Each number is 500 + 50 x the weight over its row's rms, rounded and kept within 0 to 999. Layers, rows and columns count from 0. Numbers have three digits each. The size before them is the row's rms in percent of the matrix's.

# down: layer 2 MLP down (transposed), 1536x384, rms 0.0503, rows 222-268, columns 0-63
# up: layer 2 MLP up, 1536x384, rms 0.0608, rows 223-268, columns 0-63
down222 099:483548479475550532466473437450461504453483515501451528457420535482500440558578439484516425508480504519481583532536469462475471621488494512474513543506509588525536512543509597551538556479471470
up223 080:470459581478484544502517454508517518503477476557524458429528470532468550563470552540473444531509483446445569488501492356447506691481398501494552401429488436492593520481515445480499590522592454
down223 074:432495465543482446478526505546501389506522531513576577486425552559492502465502457516578538546487469498471487434471536482487465523534506567424610499471521542551546441466469534538545432520532522
up224 076:417561443430548524463453485580565628477487507570481502472526526520533564537536436422492640512465555460586522557485469526539544431531519458441473561588491414460531460409462512423466495498480499
down224 068:520569472511485522490570442456486459478469499527510418574547488472470518499484555418519543501467471547502523450445526452500493509478512469558512343441583457527493509542487560510490540534414496
up225 102:508443575518517441462493530480449518426426532581492512495514531495554497549415492448581463493530410510481527447472500506479450536464476505469499496513484569463469458568484542447487561434508581
down225 110:578528512516576522525476552588490489560433538608580561578585415423543525493451464478518482540554490472496499458535591531417506421495504589514443499488437495514489516494542369543449610485580577
up226 093:513581452440539501586576489487469481466441526448482584515535575537446485468550501508498590483540437396501460408545448531442409486519494551577488555479483495483409564500420500455531434470527564
down226 088:609459539500561549467513535577475408510478515489618522556470450561547514490487525536466453429436585518480511542481451499503423443529607514424516607508482559431474412514540493536512494471521419
up227 101:418515567495565429521489477431503517575382490534448527390391489493569470473494515502457469535543495563508504467437549504393520433464460498517545437448540488441489472472455500490406414435464538
down227 103:584477423500456515518464499525481520493573532467551536494580478467454501533562499493539456457388482517547467519576524546443445544463526471454505461519520437561522545591464521514607532400526423
up228 091:517532452557501605514468478542519557478458528541427502538532544552578463403452479506515600492534497494419525431448507409528563541463475528394476517556452520396517530478495466512459511499522480
down228 092:491487501488493547518450510512509455518615490523473553491415518533523534597553482506447465525480548548513487464541501489430480550541483464484608469604441430467500480514538602481518513516449514
up229 101:459378471571409492513538525492591428487495580511480488499546436472522518465454480510500487566498470558418489515431568542550496531461562474482448495530485486551475603462496420576519523437563456
down229 100:563507388473522476506583504451488510497501621500526459464402530440488471570524454599525484541581474453528508472504542444502524582446585572473462557434488416402540520466480466503488544532521538
up230 094:564476577490492557437425530514500554474450510494553626533531434529436544438457480556424604427470532503586471497520501460550375542512515534530581503524454539598418523519423487474563464406478516
down230 097:560471447430442477432424516583549562590525508486477473505438454471526554499520535491473520565535525394510586451455461458474554489518540462488494517451507471549526553359570486383394521450547455
up231 091:474545523495456561425517433485614571508450501491523390501469480468553546460539480519433429498511440487485493509504453422542506512522539468538509594570518443415498510541546465478533490545505459
down231 085:558496467554483506480443544449514557497452505477465482526503406475515463533524500481590453467487553532540533531473489479469497509520510529436560572506435501536445435475527513533469471539453517
up232 108:499437507565441562530486500535524434503512489519454459538475505454494494484520494488585512505535540476533449586544492428445577477517470538526495504452481436515501520458440437529544475521458491
down232 121:573473482532534599485428472466411584458454539551419520547567618476546522485486551496506460463479519474520550549500525472456419454597464502441580507510509493453605562471484415551504515581513478
up233 088:519576534395458523484469511558462466440490473503456457539528481504432507491607518422517453545510463425455426468486427425560447500483477470426500532534406441529494494451519468466511517548544455
down233 087:551497513518524484524452485520511542543448506500414508448527538482462550517473434459410508429521469524545412466553545510586495542482459436508426557533494479467453470450452480509501466424507474
up234 106:513484460562443408481428572526557471468438491449477532467517483500546471491481502530511550488554446527530436542422550457467510564496532435504475466669614644563485531437546499518501465537530572
down234 103:484499545447475606540516509584419587535443432464587420432549533563485537460492499566444448422534486437575428498505488465507440575502446491562549451488486547470416486507490534508483529552450455
up235 105:494431469465572510546544541531548418503444542395397486522417425569520437521496522458510521564526477555442459468512484511576546475574541490472514452456461489546452476519553498537457490529561539
down235 122:464555461469564535563528502547442506538456424459586519476542474536548558540609519545507548467532453507484427482455523493517536539485496441520508508568498485416441477515511516486520517559513524
up236 099:429506472475457443440502572559474494468538480474608568470510541539514514521531547529529550448546495526542441513512505383500573526489489519520501460552439434491528518528488535521523564531464517
down236 107:405495460441480523508565548451562474431564477454549567616549480507522445544490457461562553484509538534485401461435573473588423543493451506439569500447493525382515532499500594431514493504420485
up237 111:467515582470482458480540493504497491565508588447452548489505502581651543482503564373500464501376503522443557570521560578458515561432484489538408496486501471469503498480444553592581538531493537
down237 125:459520500458527467498409411506498532459513428473551492468522520545458438522351435469540573545460444469559519466514542489521459508499509564504595435425546431512484545467505453461538511579444533
up238 095:588488474521480597469470474560538581453543435530570541516510501486537442498430423390443649535468509566528507517465521581570528519542507380474610547461398467480422431494417528492461527506447426
down238 091:477489422455520445567515582474435517573473526539530507475479553516438475406482474551526457559468523459467548533529567459468545607522523511535446407457517494446492497554633615518576491551488541
up239 097:408580424553386506523514370487524517566473488479565546541546532527448507475552593474536553411558503602524466534559424465465551535499512573618509492401545574548476426486462474446492508446440462
down239 082:500451420533548500539502540515493516506648504531448441550453534485478575464574471521475478518440480461467483476503551468457482538497544510538460538431431492567519475540493521473563475561529598
up240 106:520557526445370461440526501514420437572620551485534455546480499486503500504519549525470461542503515490479552423574517433623561586558490505458549535473547449475499550558471487515548459468525465
down240 093:480489523430473440423406544518472456527523670518454479418481472521429505405425512541387528455561512486542526487465517523490536512425476529447591441615462589509516500465427525530547402424533482
up241 105:497548449488473449449463630538494473516492416532560466437370436494505509517483498432528463496481498542430416484440514586483462489456522558483551497611498516497449487496395523471497421507529438
down241 106:542558490381446542572555456468437431479483452453547553530548533528475452470516421477496461575556499474449524515502540426491471559512535462488517462472503522489554542475550459547454479550468449
up242 096:468523508450589502432474349615554568536492441572538404497505586539439423423576505477482459444463491546551521484470448488560514499511466457448449545447490586504440435523461447567602554416602422
down242 093:532524516446491534459578489488576456556514496515570520559502493506558547552384450474486555614568562428490528509550527541446644465516450608601519555475557439484511518484503516429522488525528540
up243 094:510527501429449423563536630461496537459461535511597534526559456501558459613529395547496465483537485450523480620610500541518493501531431501442552483473522601539501485555413468492503469545479490
down243 086:492417465495554477463491500550453483559586528467536471492516539536510525482584450551402538553498502557474437531465482513462469518426493459429484520503481503465560471524455537499539572397520554
up244 102:473540498561486477581481537505498532473485456433492589558483552494492491435552471504383547580469480515485560568469484520513513543464442512514561492573518474619490495488526482540552503530570500
down244 104:540509502567437464564466488558521529510489531395505580544513533503385538490522515507454420445419510500490540579479454424568447556471446556468425454538499465467496540520537519537430415513511561
up245 102:537500510474451469505418476573434543594403563426462480559526493483497487345498566533473528527564411466458528494484493509451461524465523540516416409507432451469427553562535537446383540500520453
down245 097:472547532530519445517519576456466588527543521483559503539504464525462565481440464501351385485542432430566418562530507537556484464514505494539545532552431486450547539558527472450476549532497486
up246 093:490525560455488403509607439530514509512439477497596470348463487469565483496444510457419481495517384503496545532461490429399476517450351467510505517500498550507518435498503491444609499478590445
down246 109:488512567444472509482509479460505507544515609551452503576521457474397446495490470571469405431494477574541400338493510513573475552544483520586525520576457561462550477430473528509491513425445498
up247 089:537513539478562422458493490495528469479522480422510468588492493459500448365576518632416429481540490458410459566561468415452578461471518599484528532361477527542488546469471546500447486517544556
down247 096:528505514461491416488435517408485507533501474469481547446526517521418483462477514538511449521541430494638425555556542379423598530499510518563493412480519512411507566514607475511557427563487480
up248 092:522452478458590544473475458543485511491467514476541476589461405522545477499477442508468459470499472524460495523393471410484446511532542532448436535600480419514490539498493484525509555545444544
down248 096:549482496503488461526534404407431477570546493492498411554593432415391576541543547505448528538529483459482527465543488476486571429466498510407601420593355549466456488533557513496548502397664505
up249 094:385508496468451519514454428499515527488465565481441491538593490549630467506477610535396465477587515458541501506524532528516456405469488501464422557563534400536532441511490500474482492429572462
down249 079:536587490558492529553501547406549525502536500591481468577473522576467404560501465534453543478438447494487444475419430506530568460410526464442488513503472554555452549447463448566481513572569539
up250 103:450499503643541514488542524595482582518484591479502515533464503477418512412495444577418520428486544509528447497530507419557532528583362511522467608514517436514473488506507474430458518512477536
down250 091:471463577599413547528561554500507541596465541502539458465480467547502495468476476583440533567473524496468441522520493509505516438544467517517546581511500450562451542457507513421535455413483511
up251 099:515569541524478405569531573542501555447579517475514511491468423475590473559510455551512500530485487527584475431561546435495567398402414554479420487525558538467488479605437452499493439535546463
down251 093:479414574514485529467437490477494439445542481519566551483433480510461502490539501435443504483509482523555385471465580508347476540532488592509562484546537537504404415446434580488497534488482486
up252 099:459547536481508493497587559505501458469469418478449527417483485510548488532485502573512531500505425509503456491476496420543612524497495382532478469465491511517441530467565483549526499583523502
down252 100:462603547484552487495441524522480539583440493535371489456590452559531488471521457485491564544496565465560469548580438535383520535538465523484493477526478498443540522536502532472476534456577516
up253 098:457438413436524524530426496572528537478514485524480540495581450492484492478461470458437470466485463464472481518595487533434455542508511470483549442473400414497514474469495470434496530549539486
down253 106:416483499471580523555532512593530583497504503545496497513562381476542494487556501469424527521486477413487457505427608460490504544577504406402470559495525516500439586483459520502492497512538511
up254 102:511537470464418507524443429443524502472502444500489516509511547443464533426544416487486463554534452563548471511435510396488535466529494611517529472580582521527474485587385500499579561558533503
down254 095:575484448484516460593516525479460485471431506490421575402421528550409469595526398501558404537542524473514557563429523399474574481442433467629496443450474576520476537492433456463443524471518488
up255 096:537495480483529482518501457400526497503452448488490497484469533408470507554446557550545614401471553557463477550508437459497455535553619401601594487463536573511456514513543460486616434546493499
down255 098:483511412441549490514473512532551522501522637518437449460473502547397530516490498473532540429420481518523477495606559531501475537410510601438560545451508484531445504469463586631555517482528463
up256 089:431554466462482531410482539499489475591509476452476476470528526526432597508444476422557434401522517470503479554490495457592542462456513494480442473515518564526572425465546457471538423459456511
down256 094:428504454485477420499542458459586435552475441474484475489404502502495635560484443598535506575556487464519518593443517510479560508441501503534518455449450462345497546483517404499647482459557505
up257 098:551465474464433498450607511494528503484547498556479513481557590513589523528535490561527520519435456457494541512560373427586467471485461536558512470478448604504437478410564517464423565489455539
down257 103:456506566476446474505521525499553449449505416457487403515539523516552445501536515521536559574524554490475570509428502440512497522455440549525426505465346577498579500401519509518418485442559589
up258 090:525496517474587421538515528549491553541479536450487490592470531487455547460516567445419431523485487548521542479422511558482503481512476496436538510470548448530448410433545514516435571578494524
down258 081:595523439569469478546524463597521470562519518475512484468544461463473476520527409504413461578531503577452558478518548561571547531576520431576471517549509563500436446471495477435483543469514444
up259 093:516542518459521510505420474500436482454518553441502500538454453527509525397434539460488468441371503472485511459472524508471489540473518533477501523457505424551528524505489560518517514517566576
down259 090:500491550528589507513410438529468491518508487406621583559495535487477494508551502514483510549529444496432556526526479459558487382485488437461479592502456578446520427541480482457548437440470608
up260 096:519496472496466510518496484534444550531520573440560529492396530517446489536543581526523453400559470471529569502552521498511495463549486590550407437479441550514448464584472477510510558550594503
down260 092:516443526379505468448472546497534535551445475507491539463563534512422549522541464512503393493482469432422510499596545490657499517498460430483472460570499436535479537493523520569525444478509471
up261 094:486446527537559564421409539514500409447568501523498401511448436448500524522540488484609513498572516493429603531517526563523424477475514522538530500459427591498482479482508546486477594528547429
down261 094:480480472396434504574493481494524432475529500585537558543604519479516514520634526611567453455488444435572548598466526450492573423501530574446428522492529434570563526511424478597448595426502459
up262 102:497502530518487377430487564457557493530529461585452532489459451458521508466468486521457488522524512575483542499505554481521410556555450459456535538529528457567543477482456474525500585389548543
down262 094:473503569532546539454399459486490414476473563467544560514487530580499434497578494467497531471638489490510553503509387599501519453523506510506492499511498490485521430486532506478562562498570468
up263 098:453521550555556461566582511589451394548566490499476451478461504470419491479498463557540488474569492524506542431537456562504492531473486481475502536450386529492550553515545465509511533564590435
down263 081:447417478422534511567588503547480541534490476545500478430482487506461469539550448495524448542524505497510445452448434522473488495498572498477521542511463487523499484464552560497489453547554443
up264 104:472490497474472446495591464566481467437546541551406480368447506452516611471536471518516478466448514576446453524486423485487490518557530552570418472542500506455534526519508412555515544525513485
down264 119:366473503463499445504471498477477548532512450449477534521609538538549460507522500574434568537454389429514472496429455532473436469471465456490479559495425507545529544447510497456588502451402487
up265 112:493516453500405534525457497515660461471503512553415576526699504455447495493483531548424510537491466488533589489496444518538533394578432533473510507462535440473527548457483572498491535483523570
down265 124:547501599404367500503433428548506475460552551543491534529522439493474498535521620479438533527547562446518535488437415499501529483530500537509556484524595510459576532492571483517418484574527514
up266 105:502427595454469555543475479476581471467593444530495528362440605509479429550429464446460433444504551549409389506462497503536387515482553584491496506489508519473560595531480592493460465469500433
down266 102:492486410504508512516503530504434528466558506549503564514566423505563484434480555502460442579492446547455438556580479481491466500534516494516520545453544439496460513511520472645452492509507471
up267 092:481499532427591447461568404482565521533528445462509432430486528577572563475547532492461462551425438594502584456418565533472565596469507503475443528428501500521401432467463510486445514507498510
down267 092:541474533529561443465595486446475595544469542520498446473449503437536524574512526538454494570494468478578502446595467523449498535448537488598467524510486441554424488539525525444461438551503639
up268 113:560445510504517562385540572426495474584531535453578499475472587519508528603584489513492490407429339518517478530516426495508612478463572523466528487439437479602518490595466480427571544551488469
down268 113:584524531500460473434561530504502525493449612533564540421473530512562493562525508478464587534466557501422484564446443559512508483509507498558474479507517574446449539531529506536455529522461481